{"num_hidden_layers": 8, "hidden_size": 256, "num_attention_heads": 4, "num_key_value_heads": 4, "head_dim": 64, "intermediate_size": 896, "vocab_size": 2048, "hidden_act": "gelu", "norm": "rmsnorm", "norm_place": "pre", "norm_eps": 1e-06, "positions": "rope", "rope_theta": 10000.0, "rope_fraction": 0.25, "qk_norm": false, "attn_scale": 0.125, "bias": "all", "tie_word_embeddings": false, "parallel_block": true, "init": "normal", "init_std_qkv": 0.0228, "init_std_o": 0.0, "init_std_up": 0.0228, "init_std_down": 0.0, "optimizer": "adamw", "learning_rate": 0.000883, "beta1": 0.95, "beta2": 0.95, "weight_decay": 0.13, "lr_head": 0.00474, "max_grad_norm": 0.5, "warmup_steps": 211, "schedule": "wsd", "decay_fraction": 1.0, "decay_shape": "exp", "final_lr_fraction": 0.1, "batch_tokens": 16384, "max_seq_len": 1024, "doc_mask": true, "z_loss": 1e-05, "train_tokens": 151900000, "max_steps": 9272, "dataset": "wikipedia_en"}
Each number is 50 + 12 x the weight over its row's rms, rounded and kept within 0 to 99. Layers, rows and columns count from 0. The size before them is the row's rms in percent of the matrix's.

# layer 3 MLP down (transposed), 896x256, rms 0.0211, rows 230-284, columns 128-191
099:58 54 48 56 65 70 48 62 63 50 34 63 23 40 55 46 49 59 48 56 51 27 64 59 54 45 52 55 41 57 53 43 59 45 26 36 32 58 54 58 51 52 44 51 46 60 58 61 31 50 61 57 27 49 59 51 69 17 54 53 56 51 65 52
113:37 45 64 47 56 45 44 38 47 57 36 50 42 55 46 59 44 68 41 48 42 33 32 61 44 36 53 41 37 51 25 36 53 42 57 60 40 40 26 50 72 50 49 56 45 50 51 44 43 64 43 41 47 31 47 41 42 50 57 42 44 54 46 78
073:54 35 55 46 21 49 66 59 61 44 50 33 53 50 42 51 48 67 62 76 77 57 36 56 56 69 37 60 60 57 78 42 36 52 62 40 41 69 49 53 45 46 48 42 54 59 63 52 73 39 61 55 72 43 52 51 57 47 34 28 55 39 45 43
065:25 63 55 31 48 55 45 50 53 29 76 34 56 45 50 50 57 54 38 51 27 67 78 62 29 54 32 51 27 28 24 62 44 50 49 61 61 46 42 49 39 29 43 23 81 70 66 62 43 43 50 43 41 49 51 56 55 63 38 48 54 38 36 40
107:43 49 32 56 46 60 56 42 45 49 69 56 55 28 37 38 63 44 32 57 45 57 62 42 61 51 49 48 45 47 42 56 60 44 53 60 44 56 68 53 36 56 33 38 54 35 62 45 63 50 41 39 69 32 53 32 54 51 68 22 46 60 49 37
071:50 54 30 34 47 58 55 49 52 54 45 50 49 29 50 67 50 59 35 47 66 66 67 66 62 66 43 55 48 60 43 65 62 61 44 24 24 60 38 41 57 59 68 52 70 59 51 52 67 41 71 62 27 41 35 46 75 53 49 61 42 62 63 41
040:59 47 44 32 52 52 61 63 53 43 54 39 40 52 35 36 37 49 69 41 63 20 46 62 62 46 41 37 42 48 40 67 64 37 34 47 60 62 45 57 26 53 42 27 63 52 40 58 40 33 51 60 40 30 40 40 51 37 51 54 31 24 60 33
110:50 43 52 58 31 57 49 35 54 55 43 48 43 61 58 48 69 58 47 42 48 49 40 42 51 69 49 68 61 64 47 57 66 36 54 31 42 24 67 50 72 47 51 65 59 39 24 42 24 53 73 41 63 52 59 52 36 56 38 42 33 49 35 78
114:60 68 67 50 58 43 49 46 41 63 36 31 15 45 47 62 43 57 56 55 49 37 38 52 36 55 25 64 68 51 45 56 56 61 52 55 49 51 57 43 34 37 50 51 63 55 48 38 65 53 59 47 61 38 39 50 76 52 50 48 50 54 48 48
124:58 49 64 37 58 48 63 44 54 62 47 42 48 68 55 56 52 42 44 46 57 38 63 57 43 50 42 52 59 39 52 51 66 50 38 49 37 57 65 45 45 53 40 54 51 59 37 60 45 29 53 43 40 48 61 75 48 31 38 44 75 43 65 39
114:62 22 44 26 52 58 40 75 50 65 44 35 33 49 47 42 46 64 37 66 71 52 43 27 51 59 49 67 56 78 40 49 63 43 57 43 44 62 43 45 56 35 47 38 64 38 38 44 55 65 51 47 62 37 49 61 64 42 24 62 29 51 23 47
102:45 41 42 65 49 51 43 68 39 32 18 69 48 56 59 53 30 60 54 39 85 47 69 53 52 60 38 52 69 47 61 58 48 76 40 31 53 46 76 54 52 53 51 46 24 72 45 66 49 64 61 44 54 44 52 60 72 41 47 56 36 48 63 57
114:52 44 36 44 57 55 42 63 39 38 44 55 53 47 35 49 45 56 49 19 49 52 46 43 36 53 34 50 60 40 30 57 45 50 56 25 44 69 54 42 65 72 58 47 53 58 77 44 48 48 37 40 56 48 57 76 49 63 26 43 56 44 70 64
080:44 32 58 43 44 48 52 00 49 34 27 25 59 75 50 81 52 45 64 48 50 59 49 40 80 64 78 68 42 55 48 54 50 45 60 60 51 32 49 50 60 53 50 63 64 51 28 58 41 59 46 55 58 57 48 51 48 47 55 33 68 34 54 62
104:54 59 61 39 46 54 50 82 37 46 52 64 47 34 62 37 43 46 55 58 32 57 38 53 56 50 58 60 55 35 26 61 48 51 47 56 27 55 54 46 65 79 52 55 58 56 57 55 49 36 64 44 40 69 48 36 51 59 33 45 76 70 56 44
058:69 39 40 29 56 63 40 43 62 47 51 47 61 66 38 38 65 43 23 35 41 24 77 48 47 48 53 37 56 46 44 50 51 59 38 45 47 47 37 44 42 27 52 55 50 41 78 44 48 22 49 53 61 44 26 50 60 64 44 55 34 51 68 36
098:55 61 41 32 41 30 25 47 37 48 39 45 55 55 35 33 38 51 47 57 59 50 59 53 66 57 54 39 64 62 46 53 58 56 49 47 25 61 27 46 53 39 52 26 51 58 78 37 59 57 40 52 63 38 46 48 60 40 56 48 34 43 35 58
103:49 47 34 58 49 51 66 47 53 59 54 65 48 45 53 49 52 68 52 70 54 55 61 73 58 24 64 30 51 41 54 57 58 50 54 31 54 37 46 28 43 64 66 58 49 37 26 40 35 38 27 36 59 44 59 37 51 45 58 49 61 61 56 49
102:37 49 77 63 75 26 62 64 42 44 39 48 54 53 48 43 53 66 49 61 48 52 60 33 35 47 66 22 48 73 40 54 50 58 48 55 42 51 56 42 67 52 34 47 42 65 70 50 48 62 45 34 58 30 49 47 58 56 63 53 48 62 52 44
123:42 41 48 48 54 72 61 55 64 44 47 43 47 65 60 65 48 44 60 34 50 47 48 59 43 55 72 48 51 64 47 29 68 59 35 45 36 55 49 39 44 38 52 55 34 50 67 53 33 36 54 38 39 59 48 65 66 14 43 42 55 45 54 53
077:44 48 46 33 55 63 35 52 43 46 25 58 50 44 51 40 46 39 55 39 40 46 74 43 46 65 45 26 61 22 35 50 31 32 39 38 41 42 48 45 55 54 59 52 37 57 66 46 48 40 63 63 37 30 38 26 40 49 63 39 52 43 47 26
127:51 67 39 48 49 46 49 57 43 46 47 60 57 60 57 69 72 63 49 31 48 53 54 59 38 63 50 41 15 46 52 48 51 37 58 69 51 70 51 72 55 41 59 53 50 25 29 39 53 50 50 50 48 53 73 44 56 56 51 42 22 35 56 61
072:42 54 56 66 41 53 44 55 38 50 63 59 40 42 45 35 55 49 52 65 63 52 44 54 57 67 46 45 32 54 40 55 45 38 45 52 48 55 63 50 54 40 43 55 45 58 50 47 50 64 24 01 44 70 37 56 41 36 59 70 58 55 35 37
065:22 56 34 45 30 50 55 37 40 47 71 46 54 36 53 56 53 60 44 39 55 50 82 54 56 60 36 54 73 53 51 51 47 66 38 56 39 62 51 36 45 65 42 55 54 68 48 41 33 51 57 40 60 37 73 50 60 49 36 61 32 64 52 27
119:56 54 57 68 57 09 85 70 60 43 57 55 51 43 50 42 45 34 39 46 39 56 52 46 40 79 56 54 68 30 76 50 54 52 36 38 54 59 43 41 40 68 43 39 65 48 58 46 56 39 55 51 46 42 71 64 51 55 46 30 66 36 49 45
080:30 71 65 35 60 41 43 57 61 64 53 57 44 34 51 59 70 64 38 56 43 56 46 68 62 34 53 57 53 45 70 49 55 43 61 48 42 60 54 48 43 50 44 38 54 68 57 47 67 35 66 49 59 59 50 36 47 51 61 47 52 63 37 63
126:42 50 38 50 55 47 77 51 28 36 37 77 81 34 63 55 50 53 46 37 74 55 57 51 54 46 41 37 41 71 54 77 39 42 65 45 53 55 33 49 58 55 52 52 43 43 79 35 72 52 68 43 43 49 54 48 67 27 42 27 26 35 48 32
112:47 36 44 35 54 33 55 58 31 37 52 44 32 36 46 46 45 46 57 55 53 42 54 31 34 54 52 22 30 17 53 34 55 62 50 72 30 49 36 51 41 56 48 65 60 48 66 56 45 50 41 59 63 33 57 59 48 35 43 52 57 45 57 38
056:38 71 74 56 58 44 43 41 47 27 49 40 53 22 61 49 54 41 51 53 62 52 72 47 47 63 50 63 22 34 39 48 56 40 54 69 53 43 53 53 48 59 48 47 37 45 73 38 33 47 41 36 44 48 47 47 43 39 51 36 55 35 33 68
042:51 58 33 42 36 45 56 51 46 47 46 41 45 57 39 38 37 56 42 47 57 19 42 50 55 61 57 55 39 57 52 42 60 50 43 62 66 49 50 37 40 32 50 43 70 50 47 55 55 39 41 69 63 39 52 49 45 60 76 61 48 46 22 36
054:24 54 59 59 40 64 42 41 45 42 54 50 45 45 51 63 57 46 57 54 61 37 58 55 33 59 60 43 39 55 48 55 62 50 33 60 45 66 54 44 66 30 56 40 52 34 37 48 19 34 50 32 35 40 38 54 51 53 53 44 27 40 41 33
093:51 49 54 57 59 50 46 57 64 71 86 54 50 49 44 71 56 54 53 44 54 43 35 80 52 55 78 55 66 35 50 36 48 39 56 47 43 55 45 33 31 29 47 37 28 51 47 42 64 46 51 54 44 50 39 43 47 47 50 39 49 45 22 54
098:49 43 24 47 80 42 47 55 53 45 42 47 61 26 43 58 61 47 55 32 50 44 43 51 48 81 40 58 57 37 62 59 68 57 38 41 30 53 50 63 36 62 43 24 28 78 79 45 61 57 55 67 38 59 31 71 64 60 60 62 63 49 46 41
096:50 57 41 46 53 29 75 57 58 58 62 43 62 38 51 32 62 63 53 59 55 42 56 61 49 55 41 50 73 45 66 54 47 32 75 38 63 52 55 48 52 48 52 48 57 51 58 50 41 58 41 37 34 33 36 46 59 53 54 48 72 40 33 49
139:50 45 44 42 48 44 82 73 46 52 59 82 58 54 65 55 41 43 40 61 55 59 57 57 46 46 58 60 37 38 39 57 54 56 58 62 39 38 57 63 45 41 42 68 59 67 56 61 47 38 72 56 10 39 54 42 37 43 74 25 55 34 66 53
096:72 65 65 47 45 47 39 58 47 48 53 43 43 61 58 42 56 38 41 61 45 46 52 48 58 63 48 43 43 49 32 67 46 52 43 46 46 55 63 27 39 37 45 69 26 40 70 54 45 61 25 37 43 37 49 65 68 62 64 50 64 40 47 54
105:51 41 64 39 38 43 45 66 53 42 64 39 41 56 30 55 44 48 36 47 47 20 43 56 65 60 63 38 66 42 43 55 54 34 64 59 42 32 48 54 39 41 35 45 50 25 55 44 47 54 78 43 42 53 32 64 46 50 45 31 46 37 26 69
089:57 63 50 37 49 48 40 32 58 73 46 45 53 52 53 40 26 66 46 27 52 42 63 50 50 53 35 46 31 32 40 48 55 32 38 41 38 27 48 64 54 69 28 58 35 57 44 71 29 40 54 44 64 59 54 22 54 42 40 35 52 41 50 29
101:56 46 83 43 38 30 55 55 31 59 37 58 60 50 53 58 34 44 31 42 65 66 43 60 44 56 63 51 57 44 53 43 49 47 27 59 63 54 54 45 37 53 47 41 58 49 44 50 45 57 50 49 72 50 31 46 32 48 42 53 46 36 61 38
115:41 62 60 53 83 59 49 64 65 61 48 44 40 54 60 22 52 60 54 58 56 42 59 51 51 73 57 54 36 54 47 52 30 32 56 48 49 67 31 34 49 47 46 33 50 62 54 47 24 61 39 30 59 45 59 44 51 42 12 55 59 45 42 62
103:47 19 53 55 36 59 51 50 50 44 46 71 39 62 78 47 35 47 55 33 30 48 61 59 45 49 43 45 33 31 33 52 58 49 60 70 58 71 52 69 70 74 39 49 56 73 43 31 48 47 86 50 36 32 40 54 46 68 43 40 54 58 52 37
118:57 55 40 49 41 44 39 57 44 35 52 47 68 53 18 59 52 38 58 51 53 64 25 64 50 40 50 56 38 54 51 40 55 58 39 53 43 52 43 50 67 57 72 52 43 68 44 36 37 46 58 49 41 24 58 34 40 36 44 34 48 71 56 35
071:59 21 10 47 44 60 60 33 45 48 51 56 42 69 53 40 50 40 32 52 52 47 33 57 69 62 63 52 24 47 49 56 33 57 47 44 43 32 54 50 40 65 58 52 53 29 60 67 25 50 60 59 65 34 43 55 39 53 60 48 36 46 55 43
089:28 56 53 44 52 67 45 54 40 50 37 56 67 41 43 21 44 45 52 39 48 57 78 52 46 51 41 44 50 48 39 34 60 51 50 42 47 47 37 55 66 41 58 33 48 41 37 67 49 30 56 15 33 69 51 39 48 42 67 48 59 51 49 59
139:36 60 53 47 71 42 69 47 56 58 58 43 47 33 62 33 44 62 58 67 48 56 53 67 42 56 48 54 33 52 61 70 60 58 57 57 67 46 44 49 61 59 60 58 37 61 55 42 40 48 53 47 47 70 40 42 48 53 72 44 57 37 71 73
123:64 60 54 52 58 39 76 33 56 55 54 70 43 49 40 46 51 45 51 65 42 56 48 39 43 21 62 54 42 54 44 41 32 55 42 37 40 32 56 47 51 40 68 58 59 53 53 52 61 50 54 39 33 54 74 51 67 60 52 32 45 55 34 62
071:42 18 58 63 63 42 48 38 34 55 66 32 47 71 32 50 40 63 47 13 39 34 73 72 46 41 51 28 30 42 53 72 41 38 61 69 62 17 35 64 41 48 67 59 51 53 75 38 31 56 57 61 59 22 64 35 34 55 48 43 63 40 43 30
089:61 60 55 35 50 46 31 69 56 59 42 42 37 48 43 42 73 65 44 54 48 36 38 44 43 66 64 53 49 51 26 48 54 57 38 30 47 66 55 51 55 65 34 46 66 49 26 30 54 47 54 59 62 67 42 33 54 40 57 56 43 49 42 52
128:52 37 46 45 45 46 55 30 28 38 39 70 43 51 22 43 44 65 43 39 48 55 47 37 43 28 38 64 54 48 42 36 35 48 46 36 38 53 45 54 31 32 69 24 49 45 48 22 54 65 70 59 51 51 50 35 72 46 61 44 51 67 43 49
101:37 55 52 42 60 35 48 55 52 55 36 40 46 50 47 45 49 61 50 51 52 63 44 44 42 66 58 41 58 62 43 38 32 49 60 56 62 55 44 69 49 60 33 51 59 46 49 60 36 45 65 69 44 58 46 42 45 49 34 37 66 55 36 46
075:48 48 22 50 53 32 56 40 48 36 45 37 55 69 48 43 46 48 58 47 61 52 79 32 57 52 57 60 73 60 72 51 50 70 30 40 55 47 51 30 48 46 55 55 49 75 62 40 30 52 21 65 47 41 58 63 57 70 73 42 57 51 42 48
123:43 48 36 32 57 53 64 56 36 60 51 45 46 71 38 56 56 44 60 39 55 47 55 59 41 94 63 58 48 35 55 26 53 36 39 49 45 24 43 55 59 45 52 48 36 43 56 44 33 44 54 46 65 34 51 66 52 61 63 45 53 58 52 41
107:48 44 67 57 57 42 53 55 56 37 65 49 49 40 55 40 49 53 58 63 28 54 71 54 64 53 56 33 73 50 49 56 55 53 48 59 34 59 62 36 34 51 49 49 44 33 38 55 65 49 38 32 53 43 50 53 56 68 68 52 65 54 38 41
126:75 41 20 58 63 47 50 44 60 50 45 38 33 53 31 53 53 55 37 38 40 43 48 39 43 53 67 50 72 60 51 46 47 28 54 44 51 63 56 42 48 36 43 51 32 57 49 48 71 46 68 36 69 39 49 62 54 43 53 67 37 51 57 55
081:55 35 64 50 63 63 60 63 36 53 63 55 47 61 56 58 64 40 52 55 39 44 26 43 59 68 46 46 60 46 46 54 43 63 47 59 30 86 49 48 63 48 31 62 48 85 76 45 50 59 60 43 37 44 56 71 61 48 47 69 58 40 36 63
# layer 3 MLP up, 896x256, rms 0.0359, rows 231-284, columns 128-191
119:75 42 62 63 47 30 49 59 44 59 65 60 61 61 44 40 57 26 34 65 66 39 39 45 60 40 38 48 51 56 51 49 55 67 41 39 53 45 41 35 57 49 56 48 74 14 47 81 51 44 45 54 50 38 53 42 47 43 49 59 46 44 61 48
079:46 52 43 58 69 56 47 80 25 58 53 63 63 46 55 45 52 31 55 26 47 54 68 57 58 53 58 20 71 44 30 61 46 49 41 53 61 47 62 49 72 47 47 51 53 43 42 37 42 42 68 29 44 60 70 40 53 40 64 56 47 37 56 69
067:71 33 53 66 44 39 54 62 46 77 32 43 71 69 66 40 64 54 67 52 58 49 25 36 46 38 71 50 65 55 53 53 59 30 60 38 62 61 68 65 64 51 38 63 37 38 39 51 47 70 65 40 42 58 53 60 41 14 64 61 48 56 57 60
105:52 33 55 59 49 57 62 54 43 57 47 50 49 40 53 54 39 50 66 36 59 39 54 55 69 66 50 62 71 62 60 52 31 53 31 59 50 27 44 63 63 37 56 68 35 52 48 53 48 20 59 45 58 58 48 45 38 49 45 82 62 34 51 55
071:33 44 64 38 60 37 50 56 56 45 48 27 49 55 47 58 40 43 54 60 48 35 34 30 44 36 54 53 49 28 50 40 43 45 57 49 56 69 60 57 42 46 27 49 40 48 27 59 41 51 37 60 58 54 91 54 40 45 49 46 46 24 64 80
046:48 58 41 61 63 58 35 42 47 67 51 55 49 33 52 55 62 43 58 76 47 51 45 40 42 65 64 72 58 32 56 43 36 41 62 54 46 46 51 41 77 45 54 71 38 60 60 51 40 63 67 41 59 69 49 77 52 55 37 47 71 63 36 53
114:48 56 60 44 60 40 42 53 46 53 54 65 61 63 51 31 62 43 64 43 52 50 55 42 67 56 48 74 59 58 58 50 55 32 46 69 48 51 46 37 56 56 31 47 43 51 76 56 54 50 29 55 63 46 52 25 47 56 48 48 47 55 67 47
120:35 40 53 42 41 67 58 38 43 28 58 53 55 62 68 36 48 35 36 63 40 55 58 52 37 49 73 57 61 20 72 41 58 42 32 54 62 38 54 62 45 29 40 56 41 50 60 65 41 47 39 46 46 68 48 57 38 39 59 47 46 52 48 55
119:26 64 54 53 56 29 55 56 36 64 56 39 41 58 49 47 43 60 54 36 27 75 49 51 52 49 60 64 61 51 46 72 49 29 40 56 66 25 62 42 64 38 42 36 49 61 48 42 52 66 35 48 47 77 44 32 51 57 62 57 88 48 66 65
111:36 55 52 50 65 53 54 43 17 51 52 60 55 43 63 45 50 43 60 24 30 50 57 60 51 33 66 21 32 38 40 50 40 35 57 65 58 42 32 34 60 47 42 57 44 56 60 60 34 38 70 30 50 57 61 47 57 60 67 38 61 53 66 46
109:54 59 47 32 56 51 56 44 41 28 49 90 59 50 42 32 51 39 53 58 68 53 44 53 52 57 66 48 54 49 49 36 49 18 57 49 55 49 58 31 35 50 53 45 61 33 47 45 51 54 27 47 38 46 63 58 26 52 59 28 36 54 47 27
114:42 35 48 42 61 59 54 46 55 66 53 42 43 50 75 48 37 53 37 66 54 41 54 39 73 56 62 48 34 61 59 51 42 70 42 74 56 66 23 54 58 76 36 49 52 43 45 62 52 51 42 36 58 50 26 41 40 43 75 50 29 27 42 45
082:52 46 52 51 44 52 42 78 55 66 50 51 39 37 36 26 45 50 40 48 66 51 40 31 29 26 23 21 57 52 51 65 70 53 60 41 52 61 61 53 42 46 43 30 52 36 65 34 76 36 52 60 33 44 36 61 39 50 57 52 60 39 35 15
097:54 43 35 54 55 32 21 35 51 48 60 39 66 49 30 61 61 55 57 36 54 58 46 46 54 64 51 49 30 55 71 27 57 50 53 48 60 44 67 48 45 34 48 55 40 24 47 44 44 56 32 55 59 52 56 71 38 39 52 49 42 41 40 41
063:37 58 48 44 51 45 51 53 35 48 44 40 41 41 49 78 40 46 56 69 51 57 35 34 58 40 65 56 41 35 56 63 62 40 47 61 32 63 56 53 69 59 50 71 44 65 37 50 31 49 50 33 50 64 64 74 47 52 60 51 57 67 35 71
102:33 43 46 32 51 52 49 82 67 47 45 48 60 59 43 51 61 54 58 53 44 53 59 38 31 55 58 67 70 57 31 24 44 48 41 48 57 57 49 34 40 46 34 36 58 51 53 56 49 28 64 30 52 59 60 62 36 50 46 69 42 48 58 44
106:61 41 51 43 54 59 53 52 49 30 51 42 52 64 36 56 46 40 45 34 58 48 35 56 47 48 64 35 42 52 45 48 43 58 23 73 43 66 45 75 56 41 36 48 47 33 59 76 58 60 67 61 42 48 46 81 43 59 56 52 46 60 70 66
099:54 39 57 48 56 47 59 25 42 64 60 57 39 50 39 64 51 58 70 34 45 58 55 46 65 58 41 65 43 52 43 49 68 28 58 51 25 41 33 55 27 37 83 49 51 38 49 45 45 35 62 33 44 62 61 54 46 46 54 51 32 33 49 59
125:46 26 55 41 42 76 33 46 56 87 69 45 36 56 53 41 35 53 43 32 51 40 50 61 38 47 47 58 44 54 56 45 52 50 55 50 33 41 47 45 47 57 33 40 55 47 58 39 58 37 56 41 64 58 42 35 36 54 49 53 51 47 73 43
088:54 37 49 61 42 23 54 53 36 42 69 31 36 61 47 52 67 50 62 50 49 58 51 58 52 37 53 53 57 58 73 44 34 41 69 72 66 57 60 49 71 28 54 49 52 47 40 55 66 61 33 48 39 54 47 53 60 56 29 43 57 66 60 63
129:45 33 68 41 60 39 54 55 40 49 54 42 39 42 39 29 24 36 53 74 40 47 44 57 37 68 52 28 77 23 49 53 58 69 33 59 54 47 54 51 49 62 46 34 60 53 73 66 39 40 48 69 46 67 51 35 47 48 58 40 59 29 63 32
068:45 27 38 32 36 31 55 49 56 46 63 45 56 59 47 49 47 48 48 27 35 50 52 60 35 41 59 50 58 59 59 52 49 47 41 48 61 36 34 52 44 63 63 28 35 47 52 49 82 54 91 76 60 52 60 49 53 68 51 27 61 56 50 84
066:56 34 45 49 57 55 72 61 45 34 46 27 44 60 42 44 61 69 62 61 72 42 19 43 52 49 50 64 48 43 60 53 62 31 56 50 67 62 48 66 66 43 57 45 47 41 57 61 63 39 51 58 50 66 41 29 56 52 64 48 54 50 54 63
099:34 28 52 43 31 68 24 43 43 49 47 47 44 55 45 49 47 68 47 62 46 58 50 40 79 32 32 33 47 53 37 62 43 59 60 64 46 46 60 49 63 44 45 56 29 58 47 50 55 38 38 41 54 48 17 50 71 30 61 60 31 53 53 68
098:48 41 52 44 34 60 52 38 51 36 46 48 50 73 53 74 50 52 61 34 73 40 52 24 43 41 35 50 49 29 59 52 53 60 36 50 62 76 54 48 74 42 55 48 37 24 45 80 52 61 58 43 44 35 33 80 42 55 43 42 39 36 48 51
107:58 45 47 35 59 38 40 50 63 24 48 30 30 62 54 33 46 44 43 60 26 52 42 50 57 76 55 48 57 35 50 20 42 60 53 50 74 58 57 56 32 53 63 57 28 41 42 52 11 53 37 63 58 55 49 53 34 50 57 49 66 51 72 67
106:52 47 44 45 62 45 61 43 50 57 55 41 61 69 43 43 34 52 45 53 51 62 36 40 48 30 73 67 46 81 56 56 52 38 59 42 53 38 67 32 43 56 49 61 56 41 36 49 50 24 59 36 37 57 46 25 46 48 65 50 54 61 48 33
056:53 20 25 65 46 56 63 60 46 68 51 56 55 51 48 44 48 55 60 13 60 59 42 55 45 29 41 42 58 47 70 36 48 74 49 35 63 52 35 55 56 28 53 55 63 48 34 41 39 59 42 53 43 60 66 69 47 61 48 57 38 63 64 35
047:41 28 74 58 51 52 55 53 52 62 48 58 54 49 48 49 85 44 48 57 48 65 51 60 50 51 61 43 67 52 53 56 43 56 58 71 50 51 48 61 63 60 67 40 54 71 47 38 66 45 59 27 31 52 53 37 56 37 30 32 54 50 49 60
055:55 42 38 50 58 32 69 48 52 38 55 66 36 47 49 32 41 72 49 56 44 62 41 53 70 43 49 52 67 46 32 41 50 52 78 41 56 41 28 39 25 52 37 63 44 75 61 53 84 33 40 60 61 58 56 49 51 51 38 65 58 72 63 51
103:40 35 59 32 58 52 51 49 40 20 33 42 57 55 42 46 51 46 65 43 57 50 59 26 41 44 46 44 54 79 58 39 75 60 58 66 70 78 49 63 56 38 36 54 54 36 80 72 19 75 38 55 55 36 54 50 28 59 42 42 62 48 61 48
098:55 55 58 38 36 53 45 48 26 54 45 66 43 67 46 42 42 48 50 60 35 46 46 60 60 52 50 55 51 63 24 43 41 41 61 61 65 46 58 28 50 53 56 71 64 35 26 64 29 53 48 57 51 58 58 23 32 40 39 66 63 44 58 42
094:55 43 35 53 45 57 44 39 46 36 45 45 54 46 53 62 68 50 56 37 70 53 33 63 43 74 54 37 48 48 30 62 67 67 40 51 43 53 61 54 52 46 50 49 32 20 53 63 60 44 49 43 48 50 64 52 59 52 52 45 37 60 59 55
138:37 37 58 50 41 46 44 71 54 54 50 53 67 58 57 41 60 44 45 57 37 56 51 45 56 51 36 38 52 48 52 48 41 63 55 49 55 67 37 53 74 43 27 46 63 44 61 58 60 46 42 56 55 47 46 36 44 40 53 36 45 57 59 47
098:33 30 39 84 62 40 39 59 70 41 65 38 48 55 44 59 45 66 60 51 59 45 41 61 26 31 27 45 47 49 74 46 63 45 48 58 60 38 53 61 68 53 74 50 53 37 42 48 56 41 49 61 53 72 42 54 36 48 30 54 37 45 45 58
107:47 36 39 54 48 59 38 56 37 51 46 44 58 43 47 32 47 53 72 48 62 78 43 45 70 46 53 50 44 75 66 34 40 55 40 51 46 52 64 42 58 58 59 37 60 34 51 48 22 47 41 65 48 43 75 45 33 50 47 49 65 39 45 15
091:38 39 60 71 61 46 57 48 54 32 64 47 42 67 46 60 51 36 68 43 48 52 50 30 39 51 47 52 67 69 54 47 21 55 52 42 59 65 44 58 50 37 48 44 70 64 49 47 53 38 34 43 37 56 58 74 30 76 56 55 60 56 60 48
093:33 78 24 71 75 61 37 38 36 52 56 48 53 49 46 22 73 61 73 55 27 43 52 45 54 49 40 70 44 52 59 53 57 56 61 41 52 34 55 26 70 48 58 55 40 47 57 51 67 44 44 43 48 50 74 54 53 45 49 52 31 49 55 71
104:60 58 40 65 34 42 68 51 47 38 34 50 57 71 41 43 62 40 66 45 59 49 45 63 45 32 67 22 42 42 57 52 65 35 47 50 57 61 46 74 47 36 54 49 57 43 45 71 41 55 66 55 32 38 33 85 36 59 72 45 44 53 51 49
097:65 63 41 47 62 48 51 50 47 41 67 45 54 52 30 47 61 50 43 50 44 55 39 39 33 65 58 65 68 44 58 20 47 42 64 38 68 26 54 32 40 12 44 38 42 41 74 67 47 54 05 46 65 46 50 79 46 53 51 63 36 43 57 61
107:30 53 48 61 45 52 35 45 44 64 56 34 29 54 61 41 74 58 39 59 33 39 44 38 26 31 49 34 58 55 54 42 72 42 48 57 46 56 51 49 30 36 38 35 54 68 57 60 76 44 35 55 67 69 62 51 58 68 54 70 38 40 71 56
074:12 76 52 43 59 41 55 52 61 40 64 47 53 52 37 54 36 73 57 55 44 52 54 44 30 44 38 65 79 59 48 58 67 42 49 48 52 63 45 44 53 52 47 40 59 70 47 38 53 51 51 32 43 50 68 53 53 51 30 56 48 60 49 45
095:80 32 56 56 44 32 50 56 58 54 57 46 39 53 59 49 48 58 48 50 68 39 42 56 46 40 56 36 39 58 68 53 45 59 42 67 50 77 48 67 21 40 34 56 52 18 36 35 67 61 45 83 71 60 59 59 57 61 42 41 57 37 54 64
139:46 36 51 45 48 32 50 60 55 53 61 57 52 58 53 48 61 56 63 65 45 62 54 34 39 39 38 42 47 54 49 64 34 69 44 55 40 50 47 62 52 42 28 55 77 44 61 30 63 27 46 67 66 59 48 67 54 56 41 60 66 45 39 30
122:33 52 61 67 51 51 35 42 65 65 53 60 49 80 52 56 68 57 52 61 42 46 42 50 53 63 51 61 48 46 49 50 55 36 42 63 61 38 55 43 56 27 39 55 51 42 36 62 59 63 56 39 64 58 47 27 34 62 45 67 49 53 50 48
069:56 68 32 41 40 45 82 60 58 56 51 58 57 33 80 55 61 34 54 73 43 51 39 32 42 66 46 52 76 38 51 42 40 55 50 49 52 86 63 33 56 52 32 39 48 65 46 41 74 48 53 65 48 79 51 83 59 18 58 59 52 36 67 48
094:29 45 66 39 58 55 54 40 44 35 54 34 59 38 56 55 25 41 61 55 49 54 68 41 64 46 34 39 44 51 58 33 45 42 62 57 55 33 50 38 40 25 84 56 26 57 55 65 60 49 42 46 46 49 45 67 52 51 58 36 33 36 66 40
121:55 46 42 49 66 35 48 50 58 35 43 52 52 64 55 48 37 31 60 74 37 76 31 40 26 62 51 25 67 36 58 43 43 48 46 46 55 47 35 36 45 48 65 51 61 55 66 63 60 60 58 37 44 60 41 75 49 35 39 46 73 37 48 36
093:61 42 45 39 56 45 44 67 49 44 58 62 25 60 44 52 61 47 45 62 51 48 59 53 48 25 49 47 51 45 74 51 59 56 51 51 41 51 75 49 48 59 52 59 55 52 40 33 41 41 25 43 41 48 47 47 40 46 64 60 33 29 55 55
087:68 37 31 46 54 35 43 28 40 26 48 36 49 53 61 46 55 43 54 66 48 75 38 63 46 53 40 34 55 51 51 40 59 58 47 64 51 69 32 62 65 62 28 50 35 20 46 53 62 48 53 40 57 56 65 56 55 27 41 58 35 41 52 41
114:59 45 58 59 58 17 37 52 64 37 54 42 59 27 63 45 44 46 49 69 59 52 43 55 51 26 32 48 57 56 57 58 47 61 53 51 53 38 82 49 33 52 50 46 45 47 65 58 38 67 28 58 48 64 48 68 54 38 43 49 30 36 58 47
104:29 60 46 35 27 55 60 45 59 39 38 58 41 59 49 52 62 79 37 37 66 53 36 54 59 52 54 67 43 44 43 48 63 61 40 56 59 32 38 47 53 30 46 81 53 58 53 43 40 54 43 51 53 53 50 66 57 56 45 39 61 25 58 60
132:47 50 54 46 49 17 47 39 25 43 56 60 43 58 49 31 38 48 50 42 25 52 55 55 55 36 47 64 47 44 54 43 64 51 50 47 60 57 35 77 39 51 42 58 67 62 66 58 49 31 39 61 54 38 68 61 47 53 69 36 44 41 48 50
083:61 56 43 47 61 37 34 38 53 43 55 58 61 35 36 40 47 43 54 37 53 56 57 59 44 44 57 37 36 54 53 54 63 30 50 54 38 08 67 63 41 38 84 43 53 14 53 54 36 48 43 54 68 61 58 20 34 47 33 44 45 49 47 68